Each number is 128 + 24 x the weight over its row's rms, rounded and kept within 0 to 255. Layers, rows and columns count from 0. The size above them is the row's rms in percent of the matrix's.

# layer 6 MLP up, 384x96, rms 0.124, rows 69-104, columns 0-95
size [111 100  99 102  97 111 102  92  98  99  97 108 111  98  94  92 108 113 109  99 105 105  99  91  96 110 102 112 101 107  91 100  97  92  98 104]
[[121 130 147 120 143 101 141  99 137 113 118 117 177  88 163 117 145 154 128 137 151 140 169 149 111 114 121 103 111 119 114 107 145 156 143 132 147 101 109  99  93  83 144 161 120 153 132 140 131 122 117 140 111 157 150 117 104 113  71 176 123 129  85 165 105  92 122 109 118 163 152  83 158 152  99 139 137 116 132 162 183 149 155 118 113 127 157 164 117 150  91 138 115 160 111 120]
 [130 129 119  78 176 133 139 129 125 147 133 134 149 110 168 131  98 182 131  97 137 122 114 117 103 131 133 143 101  96 123 156 131 167 100 142 102 101 147 121 119 161 111 126 105  84 142  74 153 119 129 123 128 116 128 141 120 112 127 162 148 117 116  97 126 139  91 145  73 154 105 190 157 153 110 150 153 145 138 148 145 135 128 122 107 119 179 107 177 107 105 126 104 132 115 170]
 [106 131 166 104 153 114  97 147 126 199 107 110 162 150 128 153 103 154 141 176 150 124 114 157 115 127 110 150  85 124 111  90 162 159 142 112 170 103 140 107 127 128 156 124 114  94  64  97 112  83 105 128 127 146 121 117 124 114 133 125 134 140 122 146  96 104 118 122 157 144 176 106 125 134 163 116 126 137 103 127 126 174 110 138 133 148 126 150 167 162 129 122 130 124 105 166]
 [124  78  99 147 156 137 114  71 165 158 143 118 158 122 162 165  61 119 120  78 114 135 120 135 130  87 137 132  93 107 143 146 140 150  87 128 164 130  81 117 125 156 128 146 146 142 142 167 111 110 109 124 113  99 101 147 141 178 154 145 145 101 140 110 147 112 108 128 149 102 127 159 146 140 154 123 153 129 114 119 136 115 159 145 123 159 105 151 161 144 131 107  93 137 108 133]
 [124  82 147 111 135 142 155 154 135 126 124 147 126 155 145 144 162 160 116 114 163 109 108 120 154  85 112 112 123 135 160 117 111 112 128 182 140  99 104 101 116 117 109 147 155 126 120 135 132 134  99  96  97 178 113 122 124 162 118 154 130 106  94 119 113 174 117 112 132 115  89 129 136 101 127  78 121  70 188 177 133 123 148 122 143 152 117 132 127 125 133 168 123 176 136  94]
 [130 134 129 132 114 129 142 142 121  72 100 134 117 120 154  87  60  92 154  91 120 122 158 115 135 137 124 134 143 157 159  97 159 102 122 156 177  88  94 119  93 116 111 159 131 136  88  99 124 145 119 170  87 137 116 109 135 115  90 143 133 152 161 166 175 139 138 126 143 101 132 147 152 150 129 119 144 124 174 132 109 145 136 105 113 132 159 103 141 105 105 128 167 132 143 127]
 [141 131 129 133 105  88 173 104 128  48 140 130 132 157  95 122 130 138 127 172  83 110 119 153 158 111 116 142 161 137 117  85 177 122 143 110 120 111 153 155 152 150 151 120 166 158 134 115 124 136 168 131 146 131 121 124 144 149 130 128 142 130 130 117 110 129 120  60 170 119 103 115 166 110 133 154 114 130 125 145 126 109 164  88 149 148 142  95 142 120  76 138 135 109 153 130]
 [ 73 103 127 144 110 152 174 157 121  98 115 140 127 131 113 166 132 137 128 134 130 153  90 125 143 152 118  88 140  89 136 149 114 126 111 109 153 125 180 119 131 138 131 119 135 147 123 109 106 114 135 151 132 133 103 129 163  98 126 141 162 125 124 128  87 106 133 119 126 217 122  96 154 142 151 123 126 149 151 111 147 129 131 176 117  76 118 120 127 136 164  93 145 191 111 120]
 [123 148 162 144 143 127 123 131 143 179 111 134  89 136 134 127 159 136 173 132 148  89 138 141 152  96 102 111 118 101 117 131 145 153 135 156 123 147 101 165 120 125  80 165 132 141 134 137 135 113 170 159 126  94 131  81 128 159 149  87 140  74 143  95 124 121  97 109 144  90 108  42 120 128 162 129 128 141 164 140 102 140 117 146 119 153 119 126 108 130 105 124 120 127 107 115]
 [143 121 110 175 142 176 145 115 137  91 103 142 138 123 144 155 145 130 151 126  97 120 136 107 145 110 124 129 133 154 132 101 186 128 130 160 136 155 178 155 134 151 184 124 127 127 107 126 103 151 118 127 107 121 126 123 109  94  66 122 175 106 118 135 125 100 113 109 174 117 106 130 114 102 124  95 118 147 105 115 171 121 154 117  78  90 118 123 112  70 102 133 110 150 121 132]
 [134  94 122 101 171 111 167 137 133 144 164 162 157 157 114 155 152  85  96 101  93 121 144 151 142  91 151 141 161 136 128 118 160 130  65 160 147 119 104 164 140 103 164 161 140 168 104 125 132 101 112 164 106 119 112  66 128 112  94 143 126 135 109 142  91 131 122  91 122 151 157 129 123 120 111 109 151 131 139 146 118 103 157 124 137 133 130 120 136 165 106 109 114 100 109 113]
 [114 141 150  98 140  97 150 119 107 137 159 137  89 152 114 122  97  73 126 113 103  56 129  96 146 162 109 125 150 127 152 136 142 127 129 152  98  96 122 138 170  86 118 155 140 106 130  85 120 147 155 158 146 141 109 118 155 157 125 167 192 137 114 114 132 129 158 119 100 143 101  79 128 120 106 140 150 147 147 139 133 100 147 157 160 150 121 133 131 164 131 118 100 144 130 105]
 [ 88 146 112 147  95  92  78 131 145 110 142 152 137 108  69 101 115 123 132 116 119 126 135 114 148 133 103 100  84 132 137 161 155 144  92 177 134 123 116 154 157 110 148 110 138 131 124 122 111 142 119 170 158 114 111 109 119 171 158 109 124 139 100 117  71 149  95 121 183  83 122 160 126 115 124  96 136 154 135 141 112 143 138 110 122 143 155 111 118 170 127 124 130 149 162 166]
 [107 130 179 125 128 156 148 108 113  83 117 165 184 142 125 120 105 154 123 117 162 150  85 113 159 147 102  96 110  78 123 117 113 123 123 142 107  97 126 115  90 112 128 169  99  90 119 146 111 113 161 121 142 158 138 135 129 117 100 104 143 137 107 101 158 112 121 147 149 128 173 115 157  83 144 121 145 121 146 125 140 132 163 171 158 153 148 141 105 145 108  99 132 123  83  94]
 [202 121 122 140 122 122 126 115 136 144 113 107 130  67 153 148 145 164 128 104 125  48 167 129 149 129 136 105 131 112 190 109 132 149 146 139 118 130 106 107 124 118 167 121 117 130 147  97 142  93 151 146 137 139  79 136 150 136 111 140 155 126 123 143 108 134 114 132 139 123 100 157 141 161 154 109 125 154 131 143 139 153 101  94 119 122  83  67 114 148 132 140 115 112  96 120]
 [112 137 157 151 100 100  75 167 144 127 108 138 100  86 142 121  81 154 145 121 109 142 123 164 140 140  88  81 124  89 143 134 162 117 100 112 125  70  98 131 170 145 147 170  95 140 172 124 130 150 130 127  73 157 101 126 134 132 126 127 132 145 134 122 138 139 116 155 111 153 130 130  99 136  98 168 133 129  97 150 152 142 133  96 120 140 155 150 135 110 106 106 158 144 112 106]
 [153 119 124 138 104 163  98 112 136 144 140 101 139 137 157  97  93 151 137 123 111 142 109 132 153 116  85 117  95 133 122 163 118 126 111 144 148 163 176 112 136 136 181 114 166 116 140 104  90 115 133 117 107 179 124 149 122 157 150 140 140  74 120 105 147 117  92 104 150 155  89 103 115 173 151 128 152  97 156 150 131 124 138  64 112 123 124 127 114 104 156 107 131 160 158 127]
 [122 179 121 156 131 133  84 108 125 163  94 124 126 111 119 103 122 129 126 123 140  94 141 159 119 119 120 151 139 149 141 130 135 130 121 132 127 139 104 143 109 120  96 197 110 132 133 108  91  95 164  90 141 213 155 135 124 152  87 141 133 122 103  78 103 105 112 103 127 171  90 125 155 110 131 128 156 106 143 144 129 121 134 122 164 136 120 152 107 153 108 136 142 109  95 167]
 [137 151 106 162 149 181 119 119 157 131 135  97 120  91 137 132 125 121  93 102 143  94 112 139 177 106 113 106 127 102 149  91 107 196  96 132 109 176 125 146 155 116 129 141 106 120  96 129 154 141 136 142 132 120 134 162 167 158 114 113 123 127  95 164 148 119  70 132 125 150 103 167 146 166  83 114 142 130 141 137 132 147  96 111 120 136  90 140  99 101 109 106 139 126 138 115]
 [117 167 149 137 117 113 121 105  75 135  99 111 132 140 134 160 101 159 106 147 148 107 100  90 142 125 100  89 122 125  89 120 102 115 128 201 130 137 140 151 138  98 127 136 131 105 156 117 139 161 170 130 107 146  95 118 118 154 108 103 112 126 100 108 143 152 135 147 164 103 125 209 148 132 101  97 147  92 141 169 114 156 119 157 124 138 124 113 141 118 110 117 154 149 126 114]
 [ 95 168 134  89 129 133 150  90  89 134 110 153 134 122 148 176 122 181 133  92 132 128 120 145 136 140  91 172 105 118 105 140 146 124 136 148 129 111  60 119 157 149 122 130 149 120 110 127 123 141 141 109 127 125  87  80  90 106 148 101 125 121 116 115 129 147  81 134 182 110 131 114 116 140 114 121 147 183 132 142 106 148 108 166 128 141 118 120 156 124 119 109 141 179 123  96]
 [127 112 175 145 128 116 122 142 144 102 110 116 119 125 136 135 139 121 148 145  96 119 135 105 161 131  97 107 127 165 133 104 175 103 187 121 163  83 165 125 114 175 143 147 142  92  96 117 112 182 107 100 138 106 110 116 135 167  99 128 111 120 105  96 166 110 107 134  97 153 164 144 118 165  95 106 123 149 145 132 136 122 122 160 151 114  96 146 123 122 115 162  97 154 101 100]
 [135 148 121 110 108 112  92 114 114 104 142 149  91 136 190 148 152 152 119 134 115 128 102 122 127 144 110 156 157 126 154 145  92 125 119 133 131 111 135 125  89 142 127 139 133 139 162 171 121 133 135 126 148 141 129 108 111 154 145 131 175 135  96 150 131 103 133 124 138 119 140  64 132 102 141 164 138  98 185 154 127 160  91 140 109 143 100 115  95 134 133  89  53  99 105  95]
 [ 92  99 136 159 159 142 113 155 114 119  90 146 160 142 111 112  83  88 168 162  81 149 109 127 139 136 146 101 105  95 138 108 143  88 103 156 130 161 169 132 117  95 115 137 145 121 171 114 111 117 107 180 148 140 104 137 166 140 103 148 153 139 116 107 136 114 128 114 130 117 105 193 144 123 117 157 143 134 111 135 115 123 169 117 118 165 106 148 155 140 132 111  98 118  92 136]
 [126 100 156 136 147 124  88 106 118 185 139 105 129 116 148 122 122 148 121  78 107  98 161 130 158  99 123 135 130 127 133 116 102 116 131 121 115 128 153 101  95 116  75 118 145 140 100 131 114  95 132 151 165 107 120 104 107 159 151 132 132 113 133 121 117 104  99 132 175 149 153  96 148 125 117 110 118 111 176 142 179 121 167 174 180 124 143 114 124  85  91 137 166 162 140 122]
 [128 127 105 108 120 182 174 118 138 111 120 164 120 126 135 129 152 136 145  96 126  86 127 139 156 109 150 158 123 130 158 167  99 163 155 161 117 118 113 122 116 110 117 114  62 113 125 118 136 130 155 125 144 183  96 136  71 136 130 131 126 100 109 109 118 139 120 135 143 120 139 166 140  98 127 125 140 138 118 152 115 102 124  71  77 136 147 166 151 104 124  89  84 128 115 163]
 [160 157 211 126 121 163  99 156 143 116 115 141 139 122 138 142 114  80  91 113 166  97 114  94 129  90 114 132 112  94 152 144 127 132 126 134 152  95 107 119 134  96 119 163 116 137 133 106 112 136 173 116 107 150 151 122 104 125 165  92 130 147 126 120 136 127 127 119 173 140 116 114 141  92  99 149 151 109 128 136 128 140 114 143 115  92 159 108 129  73 132 126  97  86 151 170]
 [162 110  93 159 102 162 142  97 130 124  92 113 144  89 179 126 153 105 138 118 104 144 119 138 133 141 146 145 126 121 133  88 146 128 115 140 124  91 101 141 137 140 146 150 149 109 115  69 121 132 121 119 131  98 117  92 109 134  67 154 129 101 118 189 147 147  89  98 149 126 163 118 124 122 132 171 164 161 165 131 108 119 128 104 136 123 160 169 138 104 123 123  85 110 121 147]
 [132 145 161 167 137 101  96 118 125 193  71 113 154 114 105 155 124 136 164 154  93 134 121 151 150 154 106  91 117 103 175 148 145 126 162 133 105 116 115 135 128 183 123 195 107 150  67 123 141 139 113 137 101 143 126 124 146 135 121 102 141 124 132 133 146 122 128  91  93 141 120 110 130 140 113  98 136  90 150 141 125 149 104 131  84 142 108 110 127 103 151 124 134 152 130 144]
 [101 117 156 119 141 148 146 112 133 134  84 130 120 149 108 198  89 154 115 140 107  95 129 119 140 122 136 143 110  97 132 105 166  77 163 142 130 142 106 166 130 104 101 144 120 119 113  94 133 120 108 133 143 129 131 131  89 123 137  81 139 111 120 189 127  88 153 139 133 156 118 123 126 128 123 132 145 125 111 164  98  96 172 116  77 104 153 146 124  84 101 138 104 159 162 131]
 [150 116 114  66 129  83 136  90 140 111 162 158 155 128 132 132 141  75  97 106 117 135 119 117 111 119 135 151 128 114  85 138 129 101 145 117 149 102  90 151 156  94 147  95  80 170 111 145 113 169 161 146 156 124 119 117 140 101 101 115 177 132 121 116 100 100 166 128 129 123 111 134 135 148  69 152 150 161 120 125 167 162 121 142 113 130 117 127 143 118 106  95 112 121 118 137]
 [132 118 189 150 114 148 128 149 193 170  58 155 130 117 118 111 124 114  93 123 130 127 111 106 136 119 125 110 125 111 125 129 136 102 112 112 131 112  89  95 141 174 125 140 183 150 126 131 109 125 115 141 139 147 103 138  86 151  92 122 169 118 105 134 109 115 138 121 141 149 118 126 140 197  99 128 151 116 135 127 152 105 107 110 138 125 162 114 147 103 148 131 163 147  82 101]
 [161 130 151 135 150 135 112 120 140 156 144  99 128 118 176 115 168  82 151 120 142 107 122 134 163 121 126 137 125 133  84 127 154 186 120 132 131 103  95 171 121  96  94 114 147  97  98 116 107 140 127 149 148 144 101  98 109 133 137 115 170  61 104 143 133 155 133 151 127 122 170 108  95 123 119 124 123 155  68 146 148 113 167 144 163 136 146  89 142 140 144 133 134 109 117 110]
 [107 137 110  79 131 145 141 112 139 102 107 145 142 130 161 141  90 110 117 102  97 126 168 122 173  90  91  98 121 150 141 157 157 148 132 147  81 180 109 119 153 165 137 145  98 141 141  92 114 127 177 115 137 140 141 133 127 114 111 101 156  71  86 164 133 100 118 122 128  92 116 174 137 131  94 132 132 140 115 144 111 145 120  92 115 136 111  99  98 124 146 113 107 117 153 144]
 [102 124 131 127  73 100 112 139 132  96 115 157 125 123  92 141 128  99 179  93  94  93  90 152 108 125 141 112 115 147 179 104 178 128 126 163 123 106 182 179 163 124 131 146 158 122  94  95 133 111 117 110 134 133 106 164  73 128 117 139 155 156 111 123  84 140 107 133 132 124 140 147 115 106 119 143 131 113 160 134 124 105 133 107 155 137 132 109 128 150 136 139 144 130 148 174]
 [147 109 128 131 120  61 163 201 147 114 144 143 101 114 157 114 146 123 114 119  88 115 122  82 153 128 146 153 140 141 148 158 153 138  99 122 111 137  77 152 102 132 121 125 131 139 111 138  87 122 103 127 119 146 113  92 125  95 189 127 140 135 120 157  75 160  78 124 109 128 141 140 171 147 101  98 137 142 108 133 124 125 127 107 111 105 137 111 148 102 112 113 113 140 124 156]]
# layer 6 MLP down (transposed), 384x96, rms 0.109, rows 69-104, columns 0-95
size [109  94 102 101 100 106 108  89 112  93  98 112 106 102  99  90 102 108 112  97 100 110  92  90  93 102 100 108  94 112  93  93  95  93  99  92]
[[157 161 102 136 126 127 156 143 176 144 125 153 111 136 162 106 160 146 115 143 156 106 142 127 145  82  86  98 129 104 101 115  58  94 107 143 107 143 161  73 128 145 119 121 121 141 130 120  98 133 154 117 117 114  68 111 149 141 107 106 131 119 154  76 138 121 116 163 129 135 127 120 163 101 131 158 134 169 136 176 119 139 122 127 113 113 147 122 121 118 131 148 117 148 169 164]
 [109 123 150 109 122  95 108 119 112 133 127 160 127 115  90 116 120 171 126 165 216 164 178 113 111 118 112  91 137 126 137 106  97 173 131  89 123 111 142 122 143 143 142 155 118 163 152 181 118  97 132 134  87 157  89 117 134 105 128 128 119  80 169 143 128 131 143 154 139 139  96 113 126 135 130 116 163 136 109 155 127  95 119 132 121  89 168 116 126 139 134 149 114 118 134 119]
 [115 171 141 116 111 129 145 157  95  78 132 124 132 150  63 130 128 151 140 150 149 117  98 141 137  80 156 142 132 141 136 120 121 141 120 139  93  92  89 149 124 128 116 172 137 131 123 141 118 137 143 127 146 167 136 184  96 146  99  89 143 147 121 106 142 134 188 134  60 148 110 115 130 108 133 132 171 122 160  98 148 120 141 112 107 104  98 123 104 150 128 143 134 161 116 130]
 [171 150 105 156 139 135 121 127 106 134 122 149 112 103 138 119  97 131  82  66 111 134 146 147 137 117 155 114 133 121 135 121 148 116 166 112 134 162 112 167 148 158  91 103 149 119 140 125 114  98 142 109 117 127 171 108 163 172 157 115 168  96 139 138  80 123 106 131  81  99 107 133 105 160 115 157 127 117 139 129 129  74 127 163 127 103 115 180 124 124 110 118 168 127 155 144]
 [108 139 148 152  92 148 102 147  84 131 124 120 101 112 126  87 171 108 121 130 157 137 200 124  87 150 164  99 122 145 114 138 129 107 108 138 131 131 136 141 114 121 164 144 118  99 135  86 135 108 130 153  91 125 134 169 129 132 166 115 147 122 109 166 105 153 141 122 143 144 147 136 129 128  97 129 134 184 111 116 104 129  91 124  90 138 168 132 127 134 130 146 112 114  57 166]
 [129 164  62 146 158 123 145 108 120 129 107 115 121  91  97 110 116 171 160 138 141  97 108 169 136 128 137 148 130 105 132 164 150 130 133 127  61 106 110 147 129 132 132 122 132  93 118 126 135 130 148 115 139 108 115 111 123 163 152  93 125 123 124 103  89 139 153  67 122 150 164 109 138 108 117 155 100 160 122 168 125 130 111 190 111 155 113 165 138 108 105 114 122 156 129 156]
 [122 125 121 123 110 177 132  86 134 122 142  94  93 141  81 137 168 163 112 144 125 124 121 155 128 112 146 114  82 111 154 150 123 125 128 137 148 100 119 113 175 119 116 185 124 164 125 107 126 164 126 157 143 109 116 174 116  97 113 158 111 104 130 138 122 150 163 124 127 152 147 167 134 139  99  57 153 127 139 107 109 148 119 110 105  85  99  96 118 146 116 111 155 159 139 107]
 [140 148 161 118 145 143  88  96 132  99 149 101  95 138 124 121 109 122 152 105 125  95 128 150 122 136 144 151 124 145 103 105 135 109 103 127 131 147 109 132 118  93  86 136 154 126 104 122 113 122 138 127 169  95 182 162  89 137  91  93  93 155 122 166 153 130 131 122 109 102 118 133 122 142 150 136 193 130 133 189 108 120 121 123 140 191 124 119 130 152  86 166 122 127 159 100]
 [115 123 158 133 131 149 111 117  95 135 120 123  76 166 144 125 145  89  89 116  92 140 138 118 143  87 152 124 143  85 118 128 121 102 129 126 132 177 154 163 109  80 152 142 139 142 105  73 134 147 155 124 149 121 112  87 114 112 159  99 160 155 160 153 135 125  90 106 121 127 152 132 112 170 111 166 123 140 124 123 155 123 132 157 145 102  88 117 126 185 159 122 145 144 104 131]
 [ 89 175 155  80  80 148  96 110 153 150 127 138  84 130  80 123 161 162  93  84 157 137 142 119 146 153 145 137 117 156 176 138 125  94 152 140 111 104  93 144 143 109 146 142 115 139 143 112 126 124 127 137 118 115 145 146 142  87 132 159 137  92 142  97 131 150  93 170  75 147 127 129 124 140 131 131 125 152 112 138 144 106 157  99 131 161 137  82 117 118 128 141 128 145 121  94]
 [155 157 107 185 117 188 122 135 158 157 101 107 103  90 145 118 134 152 153 133 127 106 140 124 145 138 138 121  97 113 133 143 122 132 124 147 121 126 117 123 162 154  88 120 114 117 109 110 154 143 172  68  75 110 117 130 115 148 172 120 159 123 115 154 124 110 136 137 101  81 186 110 122 117 111 107 114 105 126  90 132 141 105 130 145 118 128  89 136 132 112 154 135 164 175 105]
 [128 118 140 139  93 160 143 129 141 108 123  69 129 110  89 132 135 131 175 165  73 121 119 156 149 129 114 145 125 130  92  84 159 127 116 118 121 155  96 132 121 147 105 123 160 134 116 156 161 140 141 108 138  85 143  98 111 147 125 128 113 157 163 133 144 102 128 140 123 129 121 137 116 105  95 182 129 132  96 116  75 159 159 126 111 197 120 129 146 118 117 102 153 103 164 114]
 [153 123 167 128 112 142 107 106 130 139 101  80 150 135 150 155 156 138 153  95 114 151 104 127 137 128 162 167 148 125 144  80 119 104 111 157  95 118 165 156 112 156 110 108 112 168 123  85 158 136 166 103 115 144  81 118  88 124 125 140 111 101  77 135 161 142 141 146 144 150 128 134 103 130 127 126 160 154 113 117 111 149 110 115  60 105 139 162 151 116 115 134 140  95 144 134]
 [160 160 107 162  88  99 151 125 110  98 130 170 123 135 103 132 110 157 116 115 131 138 104 169 126  89  89  97 116 122 166 131 138 119 143 105 119 137 131 145 145 121 137 102 106 113 158 124 117 136 109 158 117 139 128 136 115 173 129 178 124 154 121 115 100 115 142 114 105 152 176 157 106 126 124 120 114 124 142 211 128  96  53 127 130 171 130 129 130  97 136 136 100 132 120 140]
 [ 98 125 136  92 135 136  99  90 145 132  96 123 151 124 161 133 110 142 138 132 129 152 141 113  82 148 100 122 167 110 120 163 120 155 122 143 121 112  58 126 161 130 122 149 177 106 145 144 145 149 124 103 168 141 104 140 128  96 126  74 100 130 126 114 134 136 142 190  99 145 113 122  99  75 146 125 165 113 181  92 105 111 125 108 154 124 137 130 138 123 155 130 111 121 161 133]
 [104 144 142 142 138 126 108  96 111 133 142  89 111 103 110  71 111  92 124 132 131 133 108 144  97 122 124 141 129 144  92  65 104 193 124 112 123 103 151 141 105 183 124 130 158 167 117 171 118 160 124 119 155 130 130 126 119 100 149 132 126 106 124 173 119  87 167 154 132  95 147 172 133 139 120 135 113 102 114 149 124 118 124 132 149 128 139 142 114 143 148 181  91 167 125 115]
 [153 143 112 128 140 136  83  99 110 118 139  82 146 163  99 121 119 130 130 109 159 146 128 155 137 107 145 115 184 106 111 142  71 111 133 163 122 150 112 106  89 113 147 123 119 147 102 155 124 127 158 109 141 152  93 143  96 179 153 137  98 120 187  88 148 143 144 116 154 116 141 111 170  88 133 123 125 122 110 152 144 157 100 133 130 124 110 108 123 111 131 103 167  96 167 141]
 [117 178 168 162 150 163 127 178 142 154 163 157 173 141 128 113  89  75 111 121 112 157 136 118 143 115 136 130 137 158 126 159 117 119 119 118 119 118 155 136 106 139 106 108 141  87 155 102 132 154 101 151 121 101 136 123 136 123 162 105 110 127 134 106  82 124 143 105 138  98  94 117 144 134  95 127 124 128 135  65 106 145 159 136 143 109  97 112 151 139 104  93 123  82 165 143]
 [173 131 156 152 130 145  89 118 156 161 159 124 126  96 147 164 113 113  92 154 147 184 124 124 118 116 141 116 101 112 125 122 104 139 119 155 109  80 164 133 124 143 123 124 127 159 131 189 154 141 133 151 133 113 125 124 141 119 101 138  92  95 114 169 125 104 114 123 103 103 199 132 130 109 138 129 166 107 112 103 140 138  68 135 125 125 134 143 119 104 127 123 115  89 116  78]
 [160 131 121 166 165 119 147 139  94 175 163 118 166 117 147 132 115 124  88 130 107 128 115 125 110 116 153 124  81 105 127 188 121 113 119  92 133 160 177 156 132 128  77  99 160 129 101 178 130 116 131 119 132 155 133 124 135 148 142 113 110 162 114 156 108 133 163 132 119 122 159  66  94 124 132 159 158 107 129  88 106 114 123 144 132  90  97 129 139 114 122 107 108 123 134 134]
 [118 127 107 139 128 131  71 157 107 140 138 119 163  71 101  80 142 152 108 127 103 113 125 100 138 114 157 122 141 114 161 146 101 156 171 101 178 120 123 174 118 143 131  93 127 149 110 155 122 120 141 137 137 169 124  62 137 165 125 129 134 154 133 125 107 127 135  91 112  94 135 130 141 143 160 127 153 148 153  84 116 138 137  93 145 116  96 142 140 157 156 134  77 143 128 125]
 [134 134  75 111 107  97 134 126 152 157 146 115 150 138 117 133 173 115 108 159 128 141  94 174 134 147 125 130 216 132  97 142 105 185 130 128 135 144  95  84  97  95 138 134 100 134 120 135 123 131 186 103 108 126 134  78  97 123 126 139 131 130 156  80 117 127 122 129 143 126 113 126 138 117 153 148 124 149 128 127 142 146 125 132 103 130 128 156 118 109 107  93 141 114 183 107]
 [123 143 152  97 103 143 182 170 174 155  98 127 140  99 137 107 117  98 114 130 109 124 109 155 114 141  98 148 117 100 113 104 111  90 136 130 130 114 104 123 148 165 126 122 120 140  94 173 128 126 122  95 115 142  88 144  79 116 150 119 159 124 105  98 114 160 106 166 100 109 131 132 112 150 130 173 145  60 145 152 148 106 120 126 148 146 125 144 135 152 140 132 158 136 173 166]
 [140 108 136 156 144 157 154 134 100 109 162 123 110 186  77 118 151 126 100 131 105 149 158 136 143 123 127 111 127  84 140 149  98 127 139  88 107 121 130 129 157 105 121 112 177 145  93 103 121 141 130  93 119 114  91 149 128 117 179  97 126 134 157 114 124 120 164 107 142 107 122  82 100 165 199 159 158 132  93 139 119 104 128 124 148 137 140 111 122 128 144 161 152 120 154 115]
 [152  96 128 136 126  70 128 119 106  96 144 130 174 128 112 162 162 124 176 122 135 111 140 147 144 123 146 112  80 137 142 122  97 108 147 154 138 163 169 173 142 153 145 121  77 152 121 124 128 148 137 144 122 103 113 151 139 114 149 105  89 136 127  99 115 119 177 115 145 103 110 113 134 137 138 158  99 125  84 105 106 153 141 124  90 109 132 114 121 187  88 145 164 133 107 123]
 [135 150 127 136 136 170 111 111 109 131 135 147 140  95 178 143 160 170 113 105 149 133 131 111 133 106 125 109 119 136 123 144 124 165 126 158 162 156 143 175 136 107 136  86 101 146 105 112 121 126 148 123 114 118 123 115 139 128 113 141  85  97 161 145 133 117  51 156 115 140 118 155 115 149  86 122 197 143 132 133 148 111 145  69  83 137 124 144 127 103 120 124 120 140  99  91]
 [ 95 123 138  97 176 153 151 111 151 130 153 166 109 119 161 157  75 120 131 133 151 161 150 119 132 147 112 157 160 148 120 120 114  85 136 129 134 148 128 102  94 109 162  84  93 131  99 108 123 142 100 102 148 138  92 122 145 146  65 123 149 136 138 154  84 145 137 110 170 125  98 121 129 118 131 145 120 125 127 156  90 103 147 137 119 142 112 101 138 182 133 134 167 125 118  87]
 [117 141 129 113 138 120 105 126  86 132  96 148 109  92 185  71 114 153 116 168 144 159 169 147 140 158 100 168 154 120 128 104 116  88 129 106 146 112 109  94 137 137 140  89 122 134 112 129 115  94 120 143 130 152 103 105 116 183 109 125 121 111 149 165 127 133 118 149  99 132 134 114 163  89 134 149 152 156 151 164  93 104 146 156 149 135  76 131 145 108 133 111 127  98 147 139]
 [135 134 144 156 167 146 184  93 102  70 124 121  78 149 141 114 101 168 106 158 123 122 129 159 167 108 141 114 137 115  92 135 174 142 136 159 101 150 159 115 105 118 124 106 139 154 123 130  94 161 130 137 149  93 131 108  87 147  95 140 102 119 155 118 141 119 154 127 138 134 131 116 124 105 155 120 152 156  82 149 115 123 108 143  79 119 132 155 103 133 162 135 161 129  91 111]
 [164 125 134 154 130 152  88 158 134 107 119  97 114 137 138  70 154 105  96  95 129 106 136 127 115 126 137 149 107 201 104 109 147 131 139 120 102 130 156 153 135 124 186 126  97 147 107 114 105 119 102 133  83 150  96 144 137 163 144 136  94 145 172  71 122 163 146 113 103 112 111 138 136 150 150 105 142 146  91 144 128 111 142 123 141 142 108 146 141 164 110 161  98 123 137 114]
 [102 156 115 149 115 135 112 135 170 138 115 140 118 108 145  87 180  95  58 138 143 153 111 153 151 117 124 120 127 129 144 107 102 151  87 127 160 161 113  75 127 117 148 109 124 132 167 186 123  89 103 125 151 120 133 119 130 149 127 153  95 105 172 122 132 129 110 126 128 119 126 153 138  76 160 139 134 136 117 122 140 145 132 122 144 124  83  64 136 118 153 137 122 132 164 109]
 [103 133  89 142 157 136  69 155 120 122 111 125 104 147 113 126  91 145 150 129 132 147 114 123 127 147 159 135 159 150  75 147 138 132 157 100 107 188 112 154 132 124 118 140 144 198 107 180  78 101 126 121 133 129 143 115 148 101 158 137 129 182 130 141 105  91 155 134  81 100  91 158 100 139 129 135 149 112 121 125 107 108 116 110 121 139 129 112 119 122 135 163 149 136 137 116]
 [ 82 120 153 125 127 124 107 146 125 139 112  98 140 101 112 161 132 143 116 116 133 141 147  99 113 125 108  81 158 140 123 139 120 115  99 134 133 158 157 126 110 165 143 142 158 125 125 135 153 116 140  78 147 137 123 148 102  88 180 139 102 166 114 155 118 169 107 119  99 129 106 119 148 144 196 117 106 130 154 119 116 171  71 123 151 130 111 128 131  84  85  86 134 151 124 164]
 [127 155 118 148  94 100  88 155 145 135 124  85 115 124 135 129 132 133 149 118 148 102 103 135  69 141 135 143 105 146 138  97 147 113 163 153 158 150 142 125  93 158 150 111 151  93 114 162 164 133  93  70 129 125 160 103 110 144  99 171 122 158  89 147 124 115 130 158 124 178 165  96 101 101 103 147 114 158 166 107 140 120 155 120 121 142 130 108 117 159 114 117 127 131  96 135]
 [103 120 165 156 141 125 110 136 128 119 114 138 119 133 184 154 125 109 165 138 127 125 142 110 144 100 138 139 161 132 131 147 114 121 162 139  80 145 140 109 111 115  94  96 152 141 132 107 140 125 131 102 140 151 145  89 161  99 182  88 106 128 160 135 130  98 123 122 193 126 109 143 146 166  89 135 126 112 107  67  88 107 156 128 116 137 134 138 127 140 114 121 144 133 150  60]
 [149 147 128 101 101 173 113 148  91  84 124 130 127  85 113 134 160 135  72 116 102 139 141  86 120 153 143 153 129 108 129  94 124  97 102  94 121  99 133 144 180 149 131 115 137 144 137 132 176 173 144  98 143 117 144 121 128 117 128 157 150 105 134 127 137 114 134  96 125 113 166 120 144 108 184 138 131 123 122  96  78 118 124 101 136 129 175 129 146 119 144 155 124  78 162 129]]